Part of a small language model's weights.
Size: MLP 384 ReGLU, vocabulary 2048, 4.97M parameters.
Architecture: RMSNorm before each block, rotary positions, untied embeddings, local attention windows, a smear gate, LayerScale, weighted sums over earlier layers.
Each number is 128 + 32 x the weight over its row's rms, rounded and kept within 0 to 255. Layers, rows and columns count from 0. Numbers have three digits each. The size before them is the row's rms in percent of the matrix's.

# layer 6 attention key, 160x160, rms 0.0944, rows 0-159, columns 80-159
074:115113126164130118150115105108141095100126140069084157144171153129165098158121152140205117148135110139089159135128148138095132094088110099136094140202131203110178155183057109140154163114142156050105159155130175172072207142160139124151167083
088:111122134073114161113114119078142155165065090142134102146127119132096085069151107151113116170092146058185123112104141088155190178175125139096124116130111124167092115143162127130128105076102144145134111193131130087135117101122137183112147109
108:182169124122078085056117149084155113101114119070144140161108142142143096092083146181105143129120155071124094080140176086157128133189125121175118135077167083164049082075136146115139116077064155135167142157095094087139073141118173144131084147
108:154137111168155130181128144202103172094157167137155097116110121128124175194109117113122115059131066243113147138138113146150140116078108097152139139120124086108120141078125146131118153192142133130150151073128174146103081159157153073132130152
142:131134063115116160149189174161093117110138174147080117109098150110137136140083122090114102182109070255100158148115091156143174122070099127156122146177111121081108153126090148134140159159141124104193147127122135115090077127161168089157094165
130:123138177140113085102128104079098158147115061137108152183141108159077144142184147128166172085106158035135130120122156123127105144150148132039098109131170168145210124090136135130134116129133126126078099113143111124173148143111097145121171073
085:101138132161120117089142080088183113177122154149151060119116106166169114111176120057130114082115121091148099126137167118138101117148127155110135110173160133121165085080124115110139105089097102160133129148132044182099174182144154093126117155
093:122185140134087104125112113103158144106110077113165120141125195188171133083071130126119165132122117083091038105087154070099132111195124200105109103118142120131107111104058158130100087146094169109078145079140163123147186148128153188073122133
090:185092109156060121122145188140121076085081130117096130111098095132098160137117168111103111111100165184130110095135171098137093090122142187077112180172122096129058157104125130125128128114135081128136134114129094130091092137142073105148058159
103:198081131076078127094065140116117156158134115146205158091147117106214111164157119137158134166148167148115126106169134092178126180139041120158164174116171093123127128141100194132170102185113140138120182159147124167086165143130112139095141166
093:125102094094206126146179107145170131151133094117107159171134169114161143225122177128070136115132113166109115156070132104138148068115153119135134217174125147086176176035147156119106129159123157077209146152132131096080134140098133109118141057
095:119170101098146119180105168137094113136157124148080067101173060139109177117156091136097091111131105134150152165144059140155143110081093123175148116086070085136126143135107119141128170129158141130160178095126128151041117200142141118143148143
098:157087177155085103153079154144119145122133083099099110135144153079131146106129129127130147164169129117149176096148125094134139097210122198123093093125126132107125119106109131093126068024112132137098108136159110107188111081116109187091164046
084:147128180145130138146112129129195149054100152167118120111153160135147150093133125080160097173143096159128138113164105161166173120153128123089145127143084134097109158111112142131149114129139116124177181144154096135153125128134044117126140108
097:130106135170142144145117077127108097143147128107147097184126143114092120087153158150124128118141171113147184127141069092087095084116131167148147127200152123137128165146150104129144142082181134087065109105103128150125125164114145102107198104
099:141126150175101113167147075138139200166121101148096154111122165114119108140211185088138108123125097084092075178098162162111093139147119132085138115159061132166193095130112102131127124152203165076156161130087158162138144073056113123115142084
088:087095131090115123096095109114150132141082112140164122184160124146116138179152148157131125137095143116090123126103158157096099114103112099116151084197066131071092145143166107106156161166111089072157069090128121203113130149102104111146174160
091:136066112109148130150190150127130135124151119148164115101128154144178152150195110124180081082040095134170110146099171146104098086124158139109145121097108165111078097126157139119140205149089148144157121130167061097146093073130142098145152132
094:121128130114161148096163123119112141113101159066160069126129082105129132078142126065148164168116107108153127155133140098110153103159152058151136117135122134159045147148158127125154100159122152064089166109169125110117142166093124100127069136
089:130161096099135131135177109170154151149213134139176103145119184107109064145085087109144159162179063149111133150133105103160202147118127085179143144126194124113144144169097182119120098134138123097147166119083145092111137083099128137088142190
098:140153133130156158161158124177141100126094120143131088096100099135158128193157199138098178181164162196095155089121118172121099140117175074091099145155138136116152108164144115121123090092140128104076095174147169115169097156130134077163140159
106:103123135142111103133138179139098104132073098112114133088144137131115118152089107173150121082141095097074121140119112124056119106117088144102150112113123183111115193185119058125135101102120127133126101141138125147120084131157108131157129104
088:147104096094117163138142103194087135084177036157095172126109133131150140163183103137137101165160080124075087127156110090084138127078122152113108107175121161172114144097117099109135081143126126138146108141135162136100063098096118078116099136
090:125140135130095098126183092138136125172106119131140143126166063091123151114145078138134092129051193108116154119159090163148157104054169116140082128096105134176057147043105127111155161142114134129098173110112172164115143175151065070099134128
103:132119158134143110167088133149153123157173147159124212092138197111151154088159144164120141134062109172079176112079026096118150179110149118119158075119101133171147099120115140130189116082112201113080071169124129137136108104118147121158186132
092:129128146126089200135057126141109089127129205189208096120104151198080093095152145104141131090150117163046130112138099116075084180151183192158159085098141140172092174049161152154160153154150170106157132141125126103135130116160113180109103123
087:092051113085127105109086187160131111149124093118135150199116113175106089079146086167052168107171145134106141099092115165113129084105112093157101154121164170155076111102125159151139149150148108190166156039111138178090097142148120071154144164
090:155175109153119138123088146109176100177083156122178112102136145110148148139113111165133162087154183118106157088141091173136154148111080111094170176159193087089137157067152096111106102228113114113177157103166144150101163174103100114107096133
102:126157132110134122139113139092131074182142129161164142144060181163088142123156159126095145101144112169141138100142156115097181134104145077088112139166199213100127179097051142110155120126122131113054102136105187139072150123113111142112128177
094:100168091132084104136133140099181112119171132114171106108161199152123143126089155116098195103107067099134096121114173134141147148130170126181047146128158097152094139144120097122109114101084143143101106147098080138122145118131127052135114185
093:151142119112145116122130081108146115098143098120069069168117158165094075125167105071116109110131135127123129108074123108171117107083108133075069129124142147113151072140079115132128128083125084166108126089104148154146179115057142096115153115
092:146128097091088074122091181100110102128182110116116121121092103123181144148097111123086118097088121068118109121111089122231079100169123135107156168067115130101158184122146145139149118068100115156124122109115078099197108120084166147058117156
092:137150173107132097128227045178170159132150120079197090094153133158144140138093116153121136103163134127186147137145111104151100099142090140086181099127129073183071096171122116100180104112147103132090147155136128097123121090091108165176181121
099:167154138136152114135150071172141097138182148098184107160147102145132146141138153125103102126173180145164112187127189124167141150151113087172181078171100152107138146166123150112156172109146095153129131144080097123123071087092107109098134142
079:134083115166143102122102163115092082064040109172100179120125102154101128174168171113137057138087104140092130141107101178114115046148169127069109150148121153077125112145137121127122177125118112140149104078155150151125130147220161111112147176
109:106112094175080109087098166104061125147074090198058146145109139161141140155149097101196123111131081119089130147136113136104154116110139132093116142115129099120127140141132147088124185161095131148082118105123193082140148107109108044112172146
134:121088134142112086068080141099087144097066065158116171173116102132101113122142093129144140095143080077074121096127097176137154153168182092070099154134150095119148160154136106133119126132088143121105109102116214143119174099116172129092139130
088:151180118166097118134177119192119078143136146126136092105145122120127176125107107123101124145184104133159146111139124088104150117074064166165130141118163156102136141167076164073144130158113122171203170119144099104123058084128056103140101144
104:145135132123199123162121138125100092118133090121092112156151101136118137149125135116108124137115126123091105160131108112140111115078118210134170164142126058056158146119137127144073024091134138140171144101164131150087108170133123137148137075
103:129092112098135101172138122129016149107152124071129113154117123120115110136105131156130145081128157079129169110160143179102188102181142126130092157147088115079158119100115111083149131190087142158140187087110193146114124119112158103130114143
102:106111150159137111122188086123109117125093095099165101118163144133116162132144082175164135079108113061157107151127112144122088155138082151181075132127061110160103130111160139141179145136194083067127100115122148166170075224113150157118121110
110:162152142127195174152135149143100172177157126114184167128130188142176154102155170106073100142126181128079149127089101151145195099174142121092123133107112123161105125116145165169115162031136105128171101164089131128103156142133085147115127119
113:169105096165043153076099142147076130129202107092099183101127114108130112119136106101139109115141143142101105141178116139070134158126094163112098159158108154148127125169108164197117074107159110146128145108152132125070161169116056111132134092
104:151066141112160103134102121104205125093155100113197130112168138105173126130124116172037139152122150126154132151114112125071102159148107082117058211095114137103143160100165117114118119120112140140128104159097109141108119103098143188085142106
111:111105143100112163089160139075105094093133075185114121079104142140127161080107172074096135141108126147030110119129131139065157111141085114101108189141118100110098119116127081125132218219112127111183129117147106144167157114177209150059215070
111:158133128147175090136125197095106148082109196117106137179111151139122152122143074126105150088047107097118156203095123109096114094151143112133110105020153138138118180132108137099052074093116097083114163158112119143114129140135189133129112175
105:124129134092091061113136152123113160096093136117131100116182109154150102186141158130172161091154112131074178154085175141143117136114157128162104096141078098199121074092076100127107094151109078107142131117150110132146084162189127136132127170
104:198131132123120089139180124114128139149142135096088159163165169122170166101108181082130107103154138093178079099136076147079101130150055153162135152099103160062094155120090116120083124111089121038077168120115135151176081102107132071161119141
107:120137143116115143114093158157116113159120134151059146129070145157173151137098132181186062109125109120020123107108097118144179053169133105092147107146104167109148092129070113173079120149186121077105065121104126102118090131156149155158057082
115:105086051150099127112177126119128106103145142187142159165171071110175096130110113151120137130067149128147138113111104199155120148063132056090103176078141165134152111161192103138084173076094134113126130145150159163162128145186170111140173156
100:123096154146173115124114117197087166115120158104186115161103076076137161133108115136091106140140142152128178086155148096162122175137124073153048078120124144113207169089093145131109097136127144153096137130089126103146141134145161117101077162
129:140133125125073134089112105185104113179126120144094163192118144132079099131150132106115126162120187163139160109129129160163183129171099167169104174126125098141179215172145153136116115167097123146135112139112201097127139173111171160179126155
102:130098136111144182115122119096064099127132190100078119132140164180113105150088104136191162124088090115107060118148130139152158144127092141112144097118109126132141117138099129157138163159135111083160153156083143124113122119115174112182146101
096:147103112183112105152067133140085128147187120165116151165089084130131122154085126092177128176132090148170117203146140154130144144114158174147148132046144114117189101120129148140171130121133178181189099177070110174142087225068123090124199112
101:151120095107103163169116137086090124147057182090149102119135154141168119152088153168100128148137141114127138147146122150110134106139147109154149170100093171137097141123165101115091154124082165117105140108127153104101080151108081137050127143
093:140150150146181138150164119139117035126112133117162119149081147118113155204144140150161081116129151110151023142133191084145119138151139126127102075126109170114115122123111152104106173045153089168162165129114078111111139211130200108100168081
102:179106110085120124108039145106097118124092150209084112184137127125140143151085123067083097095110099097048171096148122050162144108131072151168127164095159180130120136057108111117162170139128114070134105064155085061153133104134132143118142100
105:140069128131130129106121121150160112137218193065137103149074103079061102111167141123110148096150142069100123169138122102147140111177109147138172181124128115121144137159205131109118179166147161087061151180144168167184121123152157101195145129
105:125173097095077106122142100127137135110122167107080095081088193040123161119223142171109115166136155146142123189139152154173100125082112148057107132123147118108123165152103078114082075140151139181125158130172122169151141138101128173042125125
113:162206170164122190147146130131109088112159129145153175196141090125199137145172120134104116110218146175141097205114108103106162090089151194073123119141163137097084095208086127136150112104140156146151132085150088119124125103184129117109136127
107:120137169163118076115120078121155147190117111212154157117129141113103130110153125128100095105044094144143120110161110130137161103129080154092144122146158124107103112136147105133133095171089123064084072087148120150193167151118192146135112153
105:135105137106143104102135112123176140067134125128127105124141112191080091149100148103150157127109098131153065116115156135139123142093120149115131138100109141092155169172135183160112107138011072101141156089135068148080170184110201130128108114
105:084084161152132118167095151123093105103077183128133128121135125157177175143149084103164111160112059112105113130128117095142145081128071163065087119143181065128133142121122152142096162184133142193118121138215168118106143076098100096160112127
107:136128083097127149131115169111058090132180166090136161109128184108124090086140081141163180152074136128212123138151188125110152150115112067109126185180116155119198116149100120148087115121160142187109115211147146114100159134086141160120113112
091:114105065133188134099128165081165069074118096161141096094139127122120143096147152098137095151122086149093136155118170110098150073109111125079125122095199156118152097167154107148093111112171073112102124097116132133138133105119150087109137173
087:165121118105113140153111134120085124121109120093136132125142107171157170189103092155153130082063101084127089123133147124222109131142138077107120137145090060136068102087178164106165095126148146155124083119164112105112036150155167153099128139
082:095058142101145119133128164097141137057107131167092184128102089144209132181159169146137172113174170134155075177145236106128135107123113079084080106130173066148067155161132141152131097140096099124127097188130127150118123152125160093126147184
115:165111110094114123111166145086094103094105091161136162166134095146076202118134146154102157089176106139080067102189145148157182112097140136100107177093159106158123176136117148100136129114119160201168096140138204076115075142142115147108172096
142:116141099151157158166147100158167114155193184089139072110133159078116079111120074099111079152155110108144173163098100122104131152084118176169158109132111190082138109140101131156121155125175111074134172131103072157154158113143101123161120157
076:154096130067142212176145085168144101161136169088117109172150151109158079131140094089154111162046124080140145159060095070163149160100083138221174065221087171100118113142110135117119102147138094109094098075137067146125109115113133118154095112
104:154166115085191176107143113119106086177086168158084072128088165153105103142179078136169085120099142119133104145169097088142151161137151120136168113215139148143103112173115105128105157084106107108084187120183106146195183151119156136108081186
092:056153085160135105098105121108161100186161176114111155120153076134071061168171180084133104190152112131168135120069115084116079112133147134152092120147133167097116065133145157156091111105069131164199095144092151101158119142139161185110092139
093:115119170136124142116143117127137139091116134134091120096110094222143097110144134089155101165160154105154086151135209130084059170106120081151188090096083137157137151094149121128096136154073083112101086111155128129192153138136146126138118128
097:164163149105145150117160136161137115114178136111125133113123135115128160042131114075081100109105119117117179082130198156116104166145120184128079109127145127149128140130117184104148113104158115143184182171062121158101170144133146113145092105
091:153148099139121162092116121128161053106115124103095114138136066138157125190157101111124178080145176130125141105139136098154112154160162118129136158111096129162104146147056150073119121177123080178102086199158122117119090111074158072176141117
096:120065108141115129153161144166103166140098112116140128123083123110112080096116196107111143175145101113141112074148214159121198131128144191148129141152137142154078126114097150153146144121112127167163136106136106201124179135110152103120145193
096:134177094089089184127111125145138150200173131147142081087131098123112126085128112140135083102130096073094166130105121116080136163113074131094116165148175099117155115176138117152115131068165088117121159089092153130098127044113196095166108171
084:137126140117106152109112204139144080136107140078129118112156170106143049152133145143100150128146068153112065205105202136170096099127122102102119128157104142121150210182135156152118112119100155125119157132129117147010097080198147150164149114
091:064078129079148064195147164159105072105111108152147132112138156119123187143142160182163135173117137119144157116134150137106146124118143101155164124144133176086124064150095151164123129168147151113137141174076123143096071101110120199140166171
085:130098152120131126166122163119191119086120141140118166088117094097139146114108120149087116121075138170111143179119086142061119154098184141140125143103106080153180137094165172108123136155085089121097166122134133167112123127180131116135103199
096:078065111114116094153170132127130150060159077170083129116185102183088058119107135109109134112139134089160086105102166085143138078174140169160072161091086184119139147157160066123082165169109138152135175138089152158118122127136107070131139181
093:140096113125153108091108133131168169130139115106086106108169159120104065143118141080131145109149131145129171106070149223100146109148141093113147070094135134082150127138116157074166139123070102088116161105142100122125085093120147118154117149
096:145082119176180092184124133128132098123129117108132117127135124101102099124184093146088169159080149101159099137110132109125146143145141123145173190135121158082148087240121157128140075141123148134116123133070106160100085082100091058122089179
089:105098139133117118100100111174148193149187138094143147109116134131125119139148079152132168150147132145090104121125164134155119135120136120092163094062128091183136104195088126052153138159132173093145077103171153110139182159142122173157134119
095:221118157165112108119168110110048145127071085145130170122161098158136180194147092161142148140094119137112128109150169163164137158082086108118131135143088110097102112188102156139109073127135119220137090173155111129104154107118185110053131129
090:084135128103152102122161101133080163140144092120098123165117051159133161173160151129135136106153068131128135118102108174158153152069189169155109142137097117163137142131081180176141094115113134114147103186134161079126111105135066112132104168
090:094163160141193170086198119167161086131150132136106108134119130156092174177113063161094095177155168122111173118133162100101081134142094113095167138108132113100134143147129112112175101082037054125123122098152097071115104103134128142106102076
091:115080147137072091135096141141113140119141140115151125185169115152106151168114178152071160127145108108175114106206083130154158126130127160138075115143138129106123081117152147163136053120102110139106159093137113126112202170125151084113069101
087:132218108054165117102141131135161100119131159082142096087174118127117139135148106136143143131138102143126110140060157131101091110133164124147126158108140151074119151171204152158154117102157064077114114132066108146177145160080123164153120137
098:120081150190176147110075118105166094084131134092124052114072157111143086138135164129089152120185208139187163151133161158137096097104143129136115142140102105080141159139149154148143141127106092101147119160128112107155143131134149113136120127
088:113163184176121146184134188103088133172112094126134114080129145132112162157126091196096087118126155095103150106126097128079101097102108143137080081051123104133148161156161140083148144189103178086073181147160113109179137115134095133077086159
101:109105141095154104144206127115160109134151160073179160108130135108108130210202184120059136133195114114207119134153169123120096107185180114114146147114112082188126144111160141151200164183094083108166135131127121156068153151177108143125148198
094:151118195120154143173173141099134102154095134119091070124156141145101123133163163165119112107106139182093090177113094145141118078106136135149118159154077111116124123112145061161131105104121180121161048095132126155095077133147147053041133151
096:069134182125113130134140122143139164114118089108153075092126151067084168125166155109198127197146086149188152121121146084087110076166118125139124100138113098162089070131143128135109175135120115131118093176091103172150119087064138151160163035
090:176147132188103182059140133193127146089074146186142130134103121085081083107183162096098158125092165156126104167158108136188155154166145157113148143122174081148138111083091128140173195143118074076087117175085130131138080062143137115124053189
093:104142135156116153152061096096154157136096083080116145095113153137082183171139132124115113112113107151147072148131134093147094142137079086138115145103165130102123098126110143099137072142101129118161153102086115103130114148091157155091119178
095:107147164161177129160079124064109152106154181093120186115140165186094106141162164184165133127112139204108063141117081117143128106153161087075139101106121104069139144143082123122098195096059115096107147118140135118130113105160110123101131074
102:079140119186105170102178126087113120145070135137125138105118147126189139107091106140073098101179150098167131137077165079131119092171166167198107066099156129096126112119125108120103159069201184131145184148116171094145125083126098131158153127
106:115059135104078157114155137151102104152165154136131164095171103142138151094111118135106235153080192130161095144064135110156148139165128113130172133046139138160099179184098115124116120079138174146130138066106113108139102104133169100087116173
111:144125111117118171156174156149138111119109168144132059185142186074120113112117091074086116193175154091109129120164132136102093142116083160141071159142125199086066079102145143099107063154130079125197122171041119125115144112158095128139125145
101:121090114104107147102184177184126102153124196147117079125144126118147083125143130091087144181104115139108167141089133121167185156093101138215123135164121144081073156130109093152096105134112083121183125125102086124107094097134151129083138119
124:126125128105103095122109131118150141104073037144108144108115096176100151123140170130158163095127132083123073163188139100120151179177162067064110144136147123157150105117165133094130100112116118140062128120120108129118171159138173120121166117
100:153127032179120124123150075119122137115136148176100113132143107114113120085141149104104125172126160156135130104047117087079103126155193135048167111140145152129053161104163064144117119177128136153118113156153094136109110127127144075121145182
111:108147096122149103105121128167114159113154097110087190124134113171152159109098105139162162092082045117142099143138065163158135143193173153122135088145158086126162141103084138068105125140112069081160153111113160084139137182183111118152085093
107:152116070158127148164147130142103129134126088138084115096089136148108145146139150149126161212091141191094106062194134065159131131163112071132127086131134099182111134175111174136132174131164131158176118105117117093054192124110083106103149168
110:115116123133123117129118086039121183128124111152162079122086183154123109111073123108158184072135123138113121156136120190118142143124172093164138087107102088126159196150160136092142146149087067133124113112125110134179066138086140180109208070
112:137124169141081112094075138105117140098124108123110104064153102144106161168144186123165163166108180108179116163159122125087162132058131113103206132152112064131177127152145149082173140104127162080086101111147157131147157149137167090109133169
094:154194167205119098134101097087131155085164085109103181169112128159125105070066124159109097069134128147098131192125155092102162122129175137147096195069131133120113110081093165106100225119175179093125093151129147110123101144162168103122154170
109:136148157033142177146124120173084081175110060160118132121113086202141122137096112090232139126089123154109194148100179104081163130078061144167111110147154094119126079137120119130171087162126146147159092125064117126115124114108106174132150088
101:130119177115053118206153085131149086142111101148172153118113090128160069115139100021152140079128157157145148078142101111120115091111145081102150091148109139125127144138163127142134135127079108121141182104124105116129079202151140104118155171
104:130132127157111122128150103107077125153118115083166171133176146121084110104169100062194101143151111156174101156117108095140126157138207171099136132090133089168141146185114091152161078113149163132061104083117109137187170135169126102090177103
104:110170131111124114111122186147121082095153110133151061098122172127085146108113146123070131131113117113129147102047133103108148103123142134145106144192116254094139155108115130126091053169113109137168125049133124177168153161158165089148123204
110:099150148112090095177166186126119175142137145169128066099048106093188131207063139204173120047119123102163152178076143108113165140141139113147132119161137126160123145114126147148150143128088168096189177102072159158119108136151135199132151131
109:156145156120117198129114134103155191209094150113118066128093124153114121169163143131150108082125098103135134091094128082070094145138079152152105096096125162131108110129138132098087104196111077067065141154163146085111167167087161131132146068
103:166144154138098177138085120106179155123171170147090137064170153133062117161111112188130128105118046155125136114105142161162124133147144106028129169136135175158136150142109075115076104116116123174083128138099136113112095077173114143120111138
099:213141142183121050134090172118100177108146156090105201170108090142114120131114121153177177069168118143121122121122085135072129151140110085097138139112097140126188150103151116085095125192090137139113085106086139143075071124125105147163085126
100:149180126100155160134139095122184132163112166167156167113104150131139159174103138163086113125146135168116147086115168130135112102147065185152131169174104120134151165132153095190074182125073097162066163090047111072130112108087097170153146182
090:104135153123133119122132102126072130177121139151129189085077076120178127119113129109162160123117149187110148117127155124103165086132087113100148119155177146169109141157078131076125158163148103146091132142150101201143104155072215132170132126
096:103163145119137157154132088171146113119151033121111145177175167094140112081145106053125148082106118133117180155119140199118113136143122118135093126075135129115146119119143108117141040143118150044158124160118134086097150113104140120185106124
113:102151105160151149122101132125110141192136116135124083120059167151086075132171177062111130163145114138108093137157092119037154142143148120125117134131118089147161135136208116156141120139137091169187107130132120045190188097163129186146139126
093:169131112127097094131103138036190076218190089121163151090151172079114100172137091109168126113098106135140100155181072155106123130105137106161078134115110141122121111076185101135144115148094118114115200149152124104090127123110056134133164182
110:141145175102102136126084129091134127105107141088131157158127158102085163122087182116139067071107113174128202100138142109147122112149146140093082109175170140118045125118116142145151140131103112138143174144091109137156125158172072117165103061
104:193114116094112068150129100123130138098151182129115110096130094123123092131076147124127139137145166094184158125134142079181114103109166130187125217135181160124184110110112128148129142126151054135175140069122080130170092105140092180177182092
104:113138145139082104062112190097095144147150130216159163110112111129144118081106110143118136184139146122132071097115086155160096104176100138079096080151165147155179194102124108140129195065078142121081090088181149178133150123196138138123181107
106:076109087150097089151137114085220137114177157153140157151185143091149101108073112158118167197110078056105198050110146060098112152110118135152078128130135158155130155127093122105138121087162124119111142149105127169100135092118055102055161110
110:145097125159153128145082136149090090135142046138142133127146146166121166141149116162179150082126130123113087117179124173126128115167082084141083084163108190142164043108167084120138074128172125179073094078101160202163124125093177101131146111
108:089127148155132120101136171156158169071161118147149113121141181122194120137135122140139075142136122140146099156137147116127116142136193155141094152114103169178134106144173117168095126160199066122146148102082084114120104111084078118118090127
105:183109150098169105110128142116146110131123138181135154144136093125111106104145179099086079105166131134138105095072119141130201146080084177102091170152104153114161147118160169141150087161103130140181133219078146167117142142170133138129133111
073:188104151134087167140108129121139147140149076140135095172088145135147143116192072075135125144083148136111192151144095139148150060049101114108156130089135121186074102125132147101183160099145158123131097132135107179165136124161150152130102082
074:115139098155119107133215136184086098109145114159140143160138089155118131139154092169129120163141143117144107096043129082152159127146103139086143169127113094182109131137171110139169141128099176162102113139078081106127163090142106170113131112
120:146093157132148109163099125123148131122119103134159157112150102068109169153137142097199157133157136161038105108139099122112125124162107116051109163153159171130148173175141130123147122103093139120055122149122127177122186152173137165161146178
080:097131152186168125097138101124146162110175127129125121123122109175129115114157166173105153164157173133121080104101125181102135104125181038110145123159083129150100128128113183112076093106112077108039142146138135154112192154095089168100099107
104:136137130158158134098090121115134195121131115110121126084139105187135138102182093162123132135111186180098077097125124164127130137129150094064142173202139146132163146144096118149098104091130100145060079079149132152119095117154108090132177110
123:100139112081152108094079097120176140116095081136117153085138065150122109098154113218125115119171171071114084086124111101088152159158182089121154154126157141156133111171187151119116106100123155134071131096164140120158141165120115129110162120
090:107127136067122102170180149157149119122118148143144157128168170098092143107104132139059143155061128119127173149093156173117117179124139047088125134163134142119024105087139070106158118155087172165115103175116116104126135150178128119137113092
100:086169124060099147116164103134159181093143114164082166114157115121091142128098143160169083061134120107134147103079129183131117127156153125146111195077130113062136126130105140147119132129103158131124161194044110151159122093084077161126142146
095:091152059108128154124153091124178108153088168144134105102107135152162153070140133079161088131102116133166100086153127070060157092122127170163119058100112161161128128166122169112108181114110112069087137090170141127130165180193195127104164104
093:119083107113189122080176118195140105139156085106106123129168118109140163071215127122104131195078139098128142190096141155144109121117141109103203155093078116113159139193140121136100124128131157135113167149120118117119083152157118119189086155
093:148128147178129139119166182118134135117093179156105183124160154129106141111096129090142155158161149125139129093130148157128138100113081103110182142053210099144150147109156126111089140149110071073085153119119184113117140157177122144163110168
105:084142123169109137138134064140031105172153089172052123108099128120142123098150054075131098142112150191110092072100139174126134166148107128106176157112072152115073132187123171107186087125120164145083098122109142097109104094123138105110150103
098:001155125152133129079114075167136125142125152161133072103132143083102177125157073107078093053151078129123157154118112119147119086092132105112125097125137119140161170066170202145117145114193116114140135072142169184134092128141159122144116179
104:136148083180104120134167135095116126102148115151080146128145107112140152204114084104131094095175106105126132131166105196177124122125091105073123122119114135122092133139163153096142171093122152068122154096083148130112140138141137098132146123
108:152195115135099119109152155107111132135093143102126088120153223114093162071091142164121131098125099094112091094089137087139142154126152162157125122135100155067144072081125119150115222131083106111117098157095111168114098204175111074133119144
091:104116132152148109139108156122135148183126142156109154138101085189164150079112066157197107057085122137121085101131132153151128135156206130130112105082168117158155121178112098160101124050148122073147031126214133161086154169143110108177089146
084:140174154087103145166163144104103097132158105151124140117154134168147071184086077183129141134110109103149096143151058145143149139186123104100107180039141163097129152104162157180132127140097053212162104125116089075113128152166137111146158136
106:106152158119095147195113128141125165194069056183085132105095126156120116121187094126091110108106128142165129090121105135151152102148095143112189157110098128080157141111181181120110180147142155110169201174092148115087152116147109099127144167
091:133084117209159104138161139085098147119113102118058136168145136129178138100101100126113171168094089116188151181149073130148156139110091037108154173132128118120172115120185182136112132158136145134116079136123074147086115135135136127130174083
098:068173100115108098172173069082102113101144128091143117125080148139119173123080142112167103132136124132159131132126099155123057050140122123127090143072147146124176120111108132121051056172166163072080133106092139106116120171158173131192155150
099:139108157098167148143141106121122102160137128115158043135090119117115098137131092119100144108108163159151151106119186079147101165130072102158128136162101083153132147062178205077128120126153161090181134160109121139113167118110189174123127151
100:117151186128145096174121072052135082108097105140175122096197123105152093102083109133066118127143208086135130130045162095156157119099110107132119135180185163107115126162156140115133124137124139147110174164129120101100168188110171132077089175
109:120122142070197121054104089161151110103144117126077155107131125103157104147130180115149160168158203113139172146066142184174133128111179199057134133119166120137133155179126091105118157100056105143170132166126120106152176137094147112100156087
093:080098104157196101183171135118155154113126117126135071127097099113123130121159100121077138069101144090115113118064110130147099103074148097104086132170094195169147109117127170129106199124127134092092103153123081178137082155095118056102100131
101:203102154148119112111166139158144090116177146087157137067083084138099124136149123161161158084119111098112169107099117117134147123149060155073112176182115175113115098118140093084141117117099121137120097112132107210079117115149137094127147107
096:139092106092100145124078175097131079056151131112121090098082119144087127167084100099108126178104109178116127118161145055121068121136094148129119121172133132142146088085091073104151152117095119102069089104212118159111073102176099145079086185
091:168181142086128104151085197098146088020102111144089132076115138127138121136127079129092092089148114119109194140101079191156125153079120142056139119182150098092160102074116155169160115116074138159139182134108120119126058120142129107134104135
100:154143091113131141065126069102146105120097095123107097130129127114121111146174127177107110133115063130189145135064090141109113160170143093141051044069096219129127133104114089140078084135142105106077140071075130169051149130134151062106054123
086:139171147146107147089178108148158148097115124116141089084177101134128085126103151093094125090141115095100146148103131080066203072095139138110209100119116148078097105119126119119120158169161120085142075121152156091173114163126079111176131040
088:121047187114130175128134135112070126090119133106159135091127182116130092095114101109124098081131110095102117121122096174154125168174109099134093102151181093124145135102169132141180157126124128123120133111179177142126111168143176097210135142
096:143176108102162147145171146160105051151154113154128113136206177148098182174110199161111095098068124114174086136076158169106136139161150132159156122165097149149123111137153144149112172165115120121107145109095126196123088152101138126180089095
097:160161145073154107130184120192161112153165132118159116169159139170115108106137067125085113136103187073119161087113090147085123174092124112152099114121127143051146147126130213089157116044148093136166094126112138067139108079087151136118100152